{"num_key_value_heads": 1, "intermediate_size": 256, "hidden_act": "squared_relu", "rope_theta": 73800.0, "qk_norm": false, "bias": "none", "init_std_up": 0.0687, "optimizer": "adamw", "learning_rate": 0.00484, "dataset": "wikipedia_en"}
Each number is 128 + 24 x the weight over its row's rms, rounded and kept within 0 to 255. Layers, rows and columns count from 0. The size above them is the row's rms in percent of the matrix's.

# layer 6 MLP up, 256x64, rms 0.192, rows 160-184, columns 0-63
size [106  96 105  94  92 101 109  96  97 104  96  96  91 114 102  99 107 125 100  46  98 104  99  87  94]
[[108  87 154  68 139 139 156 130 154 152 139 124 111 152 146 150 109 157 161 122  94 146 168 127 129 144 125 111 119 118 138 162 111 107  98 147 135 130 115 124  76 100 152 140 115 103 136 107 156 164 149 158 101 121  83 100  73 129 111 135 112 115 151 124]
 [151 104 144 103  89 155 140 127  89 176 141 130  94 107 121  96 103 169 160 155 149 155 158 147 196 120 141  82 144 122 169 121 115 122 108 138 131 128 151 164 122 128 132 124 129 119 119 176 141 102 128 112 123 129 139  93 126 116  96 101 133 115 154 135]
 [145 152 165  99 169 131 165 142 107 110 117 142  85 134 100 141 117  84 153 158 107 152 126 139 118 150 108  93 142 153 108 128  87 109 104 151 165  89 139  88 125 121 112 137  74 175 127 121 133 145 149 149 121 139 104 112 117 108 154 106 146 146 124 148]
 [149  99 130 108  92 135 138 106 113 141 148 111 102 114 101 164  82 167 117 180 126 144 118 188  81 188 129 112 101 142 102 124 148 101 106 127 116 132 153 133 128 125 165 130 102 127 153 108 142 147 150 128 170 129 134  89 124 130 154 127 122 128 152 123]
 [118 114 115 140 122 143 101 150 142 166 108 148 102 139 108 144 101  96 127 129  95 155 153 106 195 101 114 150 145 116 110 149 147  88  94 115 130 118 159 142 100 129 102 137 109 154 132 152 146 101 119 171 171 138 143  94 129  85  92 141 125 140 170 126]
 [151  71 152 114 143 153 139 157 109 119 132 124 100 108 139 127  85 126 106 119 158 112 178 123 179 140 129 103  97 116 126 182 157 117 133 110 153 175 119 106 120 104 147 126  96 136 136 127 102 104  98 146 188 149 119 110 114 101 143 122 134 124 137 129]
 [134 121 154 156 138 126 147 151 131 147  97 116 111 101 135 109 133  93 118 109  98 144 107 144 181 123 102  95 156 161 144 118  96  96 147  87 165 107 168 135 154  97 158 190  97 117 121 154 129 136 145 129 106 153 131 104  89 142 142 109 145 136 132 106]
 [129 124 111  86  83 147 131 147 116 182 138 115 133 127 166  98 115 173 137 131  99 121 138 125 136 112 146 136 121 179 132 137  86 105 127  98 103 102 130 164  72 139 119 149 121 106 160 110 107 133 181 131 141  76 146 122 135 129 108 118  95 124 126 129]
 [148 104 127 133 138 116 111 138 104  98 132  54 121  88 119 142 141 104 143 185 135 158 145 141 144 128 128 109 117 142 146 136 113 108 137 121 153 119 136 139 107 111 173 167 112  76 137 100 132 124 145 123 146 180 173 141 139 129 100  95 133  84 132 118]
 [173 100  88 108 157 130 154 164 134  86 143 112 130 132  99  92 119 168 147 134 120 119 151 186 149 126 146 122 154 145 124 170 172  99 130 134 138 124 134 115 125 121 148 143 164  79 128 109 122 144 133 148  80 123 112 117  98 104 110 132 144 137 113  89]
 [137 111 110 169  96 160 138 143 157  88 103 159 108 144  86 121 133 126 160 136 166 126 122 140 142 144 101  93 158 122 125 161 133 114  97 142 166 105 129 116 106 148 103 131 129 143 135 117 104 100 130 156  55 109 131 122 107 130 144  84 143 104 132  86]
 [121 123 178 180 116 131 167 138 124 119  74 144 130 146 143 122 113 151 189 119 139 134 141 133 114 142  94  82 162 132 133 127 131  95  54 134 114 104 103 121 134 133 111 146 147 108 106 168  87 128 132 112 130 109 108 121 107 121 127 101 125 121 137 148]
 [177 104 136 103  98 133 136 132  98 124 127 132 126 111 153 128 122 181 140 155 142 113  79 115  96 161 130 121 159 190 133 104 131 107 159 114 131 123 147 109  82 166 143 148 132 116 113 144 133 159 141 142 141 122 105  79 137  74 136 133 147 116 105 111]
 [137 122 148  93 121 175 139 133  94 161 113 117  96 138 156  83 142 131 150 133 111 148 154 166 110 120 129 132 126 176  92 135 142 108 148 135 124  98 101 108 106  91 102 137 162 114 123 116 126 148 173 180 136 102 119 129 117  90 145 110 161 110 101  95]
 [161 135 106 125 160 162 131 129  72 148 128  78 116 115 127 140 127 152 117 124 148 115 132 115 176 158 127  99 110 152 133 188 133 119  80 102 171 106 144 103 121 130 149 120  93 141 147 174 107 131 152 116 127 126 105 103 104 121 135 134 135  80 114 143]
 [161 126 131 181 113 123 129 135 106 135 151 127 105 112 156 180  89 148 154 117  98 147 125 136 162 165  91 133 116 157 140 123 114  75 138 146 133 109 103 111 137 153 137 117 152 138 144 179  96 136 107 158 116  95 127 101  98 154 123 130 134 126 118  75]
 [141 127 138 111 118 155 128 203 105 166 131  96 127 136 127 136  79 146 176 133 122 149 109 130 129 155 110 148 153 133 105 125 113  74 126 146 121  75 167 144 135 116 140 139 136 146 139 147 139 115 110 157 128 116 127  87  89 153 136  76 118 141 144 130]
 [135 142 148 124 134 127 160 149 112 139 151  79 120 113 132 132 137 144 152 138 136  97 124 158 151 117 118 124 109 114 119 166 112 107  46 104 169 132 169 156 139 139 143 164  94  99 177 135  93 128 112 126 109 143 150  99 126 158 139 103 148  97 112 113]
 [102 122 107 132  94 128 144 137 105 122 101 145 133 111  86 105  68 149 186 146  73 151 145 108 135 134 118 142 129 152 126 157 146 103 111 138 161 170 142 111 116 155 143 142 148 174 145 155  97 119 116 168 160 125  94 117 145 114 130 113 112 119 126 151]
 [139 103 117 116 109 173 169 154  87 104 147  65 110 123 123  87  88 135 160 134  98 102 132 148 131 146  96 118 138 153 151 156 129  88 113  82 136 103 129 172 116 117 123 138 144 107 155 150 134 108 150 153 149 145 123 117 110 135 101  88 123 127 116 124]
 [123 126 123  98 141 162 155 109 108 141 137 128 127 121  71 109 128 118 135 183 136 134 123 132 155 126 129 123 162 164 162 125 107 119 160 124 117  58 131 139  84 139 173 149 131 123 131 173 145  91 131 141 177 111 140 101 130 163 104  98 121 129 137 123]
 [145 107 162 153 114 181 136 122 142 174 123 122 145 140 108 108 124 135 144 119 146  84 129 134 145 150 111  97 180 131 142 148  71 133  90 111 103 125 115 145  88 147 153 115 107 154 162 151 173 128 110 126  99 134 146 127  87 149 117 109 132  95 143 144]
 [162 117 163 106 166 133 158 108  91 178  97 125 139  97  86  72 130 120 131 145 121 110 108 161 148 124 132 136 149 160 167 167 157  98  97  93 133 123 153  94 128 112 132 153 137  99 117 126 134 135 125 167 129 138 120 141 159 127  94  96 130 131 133 111]
 [152 122 121 145 123 150 182 175 145 108 119  91  77 143  94 103 101 110 124 145 142 119 114 152 127 159  94 142 116 120 124 171 150  89 133  85 151 110 163 121  95 120 129 148 143 113 146 103 107 143 147 170 143 136 120 121 106 126 121 134 134  84 115  84]
 [136 100 151  97 150 156 148 121 130 106 114  93  72 131 153 138 139 149 143 122 166 158 142 137 139 147  92 121 165 130 131 108 121 126 125 128 117 108 135 170  90 102  84 149 110 111 150  93 122 172 144 146  89 120 136 119 133 138  96 139 122 107 150  63]]
# layer 6 MLP down (transposed), 256x64, rms 0.176, rows 160-183, columns 0-63
size [107  92 108  97  95  99 106  96 101 101 105 100  92 114  95  97  75 116  99  41  93  99 100  64]
[[193 124 127 138 136 123 119 154 110 112  82 135 162 113  98 145 136 100 125 126  90 167 128 176 140 147 129 120 105 155 130 120 108 120  79 134 127  88 107 175 165 131 126 115 146 122  94 102 159 136 111 110 137 138  90 142  99 146 154 153 136 105 144 102]
 [117 128 107 123 156 120 176 129 128 137 132 173 128  86 117 115 181 132 146  79 179 132 135 103 111 117 110 142 107 135 133  91 110 148  68 165 115 137 163 138 149 114 110 103 113 141 108 106 157 154 107 128 183 143 123 134 129 113 133 146  99 111 141 129]
 [118  94 108 154 141 120 103 130 136 106 138 128 139 170 113 158 140 122 135  99 125 148 149 110 175 136 109 137  94  84 101 102 101 173 163 161 101  92 142 117 121 147 135 143 148 135 103 119 154 137 168 129 116 136 110  96 115 129 188 121  84 122 116 169]
 [127  83 115 141 102 101 127  90 150 121 129 131 121 137  92 138 146 129 117 144 140 123 147 130  46 163 136 130 122 127 101 149 107 178 156 191 119 153 113  87 148 148 133 147 120 120 112 137 136 148 145 122 128 113  95 131 128 142 169 158 136  83 131 133]
 [140 134 126 128 125 138 163 113 125 125  97 119 172 114 128 104 134 141 151 144 137 139 120 117 102 107 147  96 165 144 107  52 118 150 152 128 118  94 131 114 119 136 116  68 171 102 154 148 157 155 119 148 157 100 144  96 133 132 157 117 143 167 104  92]
 [134 129 143 134 119 144 118 149 165  82  85 152 116 184 110 125 118 121  99 152 162  96 106  73 152 145 153 135 147  92  94 138 128 147 110 128 134 163 112 151 128 122 133 115 163 147  98 160 128 114 112 155 154 127 132 138 170  99 143  88 121  96 107 114]
 [127 144 101  93 124  93 105 136 127 115 137 120 162  92 150 139 119 117 156 130 107 119 129 104  57 138  75 134 160 150  96 124 162 137  83 148 118 110 108 166 138 139 159 189 125 132 134 162 157 135 128 130 103 126 102 129 122 129 171 123 114 146 107 130]
 [125 158 137 156 138 124 151 138 125 110 113  99 129 111  72 106 167 125 121 151 136 110 153  99 119 127 107 138 202 124 104 132 108 140 102 105 114 176 127 101 156 174 156  97 138  95 101 120 149 129  98 150 130 134 129 147 164 107 106 156 139 138  95 113]
 [121 167 125 115 138 140 127 124 154 152 126 160 146  84 137 152 129 159 148 114 135 139  97 131 133 128  68 133 141 122 109  93 127 117 118 175 136 139  84 143 122 150  49 118 175 115 135 125 146 147 126 142 118 110 131  82 127  95 137 105 157 155 123 154]
 [ 85 107 149 117 122 142 151 148 161 104 148 163 113 137 158 110 128 111 150 162 119 128 152 130 119 110 129 137 153 159 175 108  78 128 140 112 123 138 126 164 121 101 125  93 110 134 115 104  92 124 175 118 170 137 108 142 134 173 108 135 113 138 109  66]
 [160 105  64 107 139 148 148 121 139 120 155 100 158 123 129 193 141 135  89 173 116 130 142 158 123 166 124 108  85  98 122 138 151 121 147 126 137 128 109 144 149 113 133 133 133  58 123 153 118 150 132 146 142 100 116 127 102 119 106 161 130 123 121  99]
 [133 114 110 127  98 116 147 125 117 131 153  90 138 140 134 127 111 119 142 159 124 142 115 112  99 148 186 141  92 118 123 157 150 110 177 152 110 116 125 192 145 146 117  90 172 140 142 130 157 104 110 131 127  92 171 149 115  97 111 124 143 170  91 111]
 [120 129 137 133 140  99 119 132 133 120 150 117 130 144 185 160 106 113 144 143 109 176 110  84 122 117 176 107 124 128  76 142 122 122  90 132 109 109 128 122 196 128 116 111 179 151 110 157  95 107 117  87 136 150 103 131 129 131  98 135 140 137 143 157]
 [153 130 129 129 126 129 137 102 121 143 157 145 135 141 111 134 133 103 127 151 106  90 135 131 135 102 161 107 148  66 104 155 126 174 136 110 146 126 135 123 127 173 143 110 124 118 162 146 158 110 111 119 133 161 123 133 138 199 119 126  93  86  84  76]
 [132 122  99 135 113 108 122  63 131 124 148 112 144 146 129 138 131 166 134 148 123 128 154  99 119 101 160 108 125 152  88 111 126 136 132 151 123 135  94 146 174 165 156 118 128 136 121 138 132  46 155 119 159 135 102 116 106 162 115  93 175 137 133 126]
 [123 122  92 108 135 111 167  78 148 148 117 108 174 114 104 126 182 133 140 138 145 127 128 159 100 150 119 114 130 112 144 143 104 127 160 104 167 101 133 136 118 130 111 105 105 113 121  97 153 104  95 137 205 135 133 124 134 106 150 153 117 102 122 168]
 [131 160 140 111  65 155 110  85 145  82  97 149 119  86 136 136 107 119 143 146 136 172 108 101 152 102 127 143 112 139 122  93 160 104  94 156  84 138 141 148 169 121 107 152 117 163 129 137 113 140 115 142 138 129 137 131 130 117 122 106 146 182 138 134]
 [155 117 101 194 185 146  97 122 117 123 102 127 134 117 115 157 119 151 123 117  86 151 126 123 113  93 116 169  86  80 119 118  94  98 135  94 125 134 135 148 155 122  99 117 157 118 127 140 160 143 105 146 152 147 139 144 161 139  97 127 125 139 137 165]
 [122 141 132 164 178 147 105 167 141 157 168 109 100 177 103 122 123 125 158  97 144  98 115  93 118 149 114 112 127 146 109 123 142 113 125 160 131 122 125 110 110 121  72 121 127 177 112 129  85 121 168 105  84  98 135 121 156 126 133 122 162 148 124 133]
 [148 114 140 133 150 110 138  37 137 131 140 121 161 121 137 130 149 154 154 147 121 168 131  85  97 135 162 121 146 161 106  85 127 110 109 157 133 111 151 142 113 152 119 141 117 138 140 138  91  70 123 108 119  82 121 116 117 145 127 158 144 123 148 118]
 [114 153 112 131 125 114 130   0 117 129 151 122 118 118 149 130 147 149 161 114 104 116 157 115 132 113 120 138 124 124 118  93  94 122 120  94 145 131 124 142 137 151 133 109 133 137 131 119 176 130  95 125 154 144 158 159 121 152 117 145 137 128 120 136]
 [173 126 124 144 105 138 154 154 153 124 134 117 110 173  91 138 101 133 115 118 123 121  94 127 112 185 114 120 124 121 120  75 141 120 156 137 141 137 126 141 163 143 130 176 158 134 108 182 139 144  95 145 130 119 150  92  99  87 125 101 139 110 110  85]
 [114 126 151 109  95 106 123  58 152  97 120 142 171  80 141 137 137 158 110 122 137 148 127 121 180 108 133 104 101 136 134 151 115 140  82 112 132 114 142 141 102 122 128 119 137 153 154 113 142 124  72 124 163 119 173 156 147 128 116 103 170 118 139 133]
 [139 110 108 117 107 154 123 169  93 138 157 121 128 127 120  94 176 154  91 113 105 162 107 109 151 134 108 136 165 122 129  96 101 129 147 127 136 166 108 146 157 172 127 142 149 113 146 126 113  95 127  81 169 117 166  90 108 150 131 159 113 116 150 101]]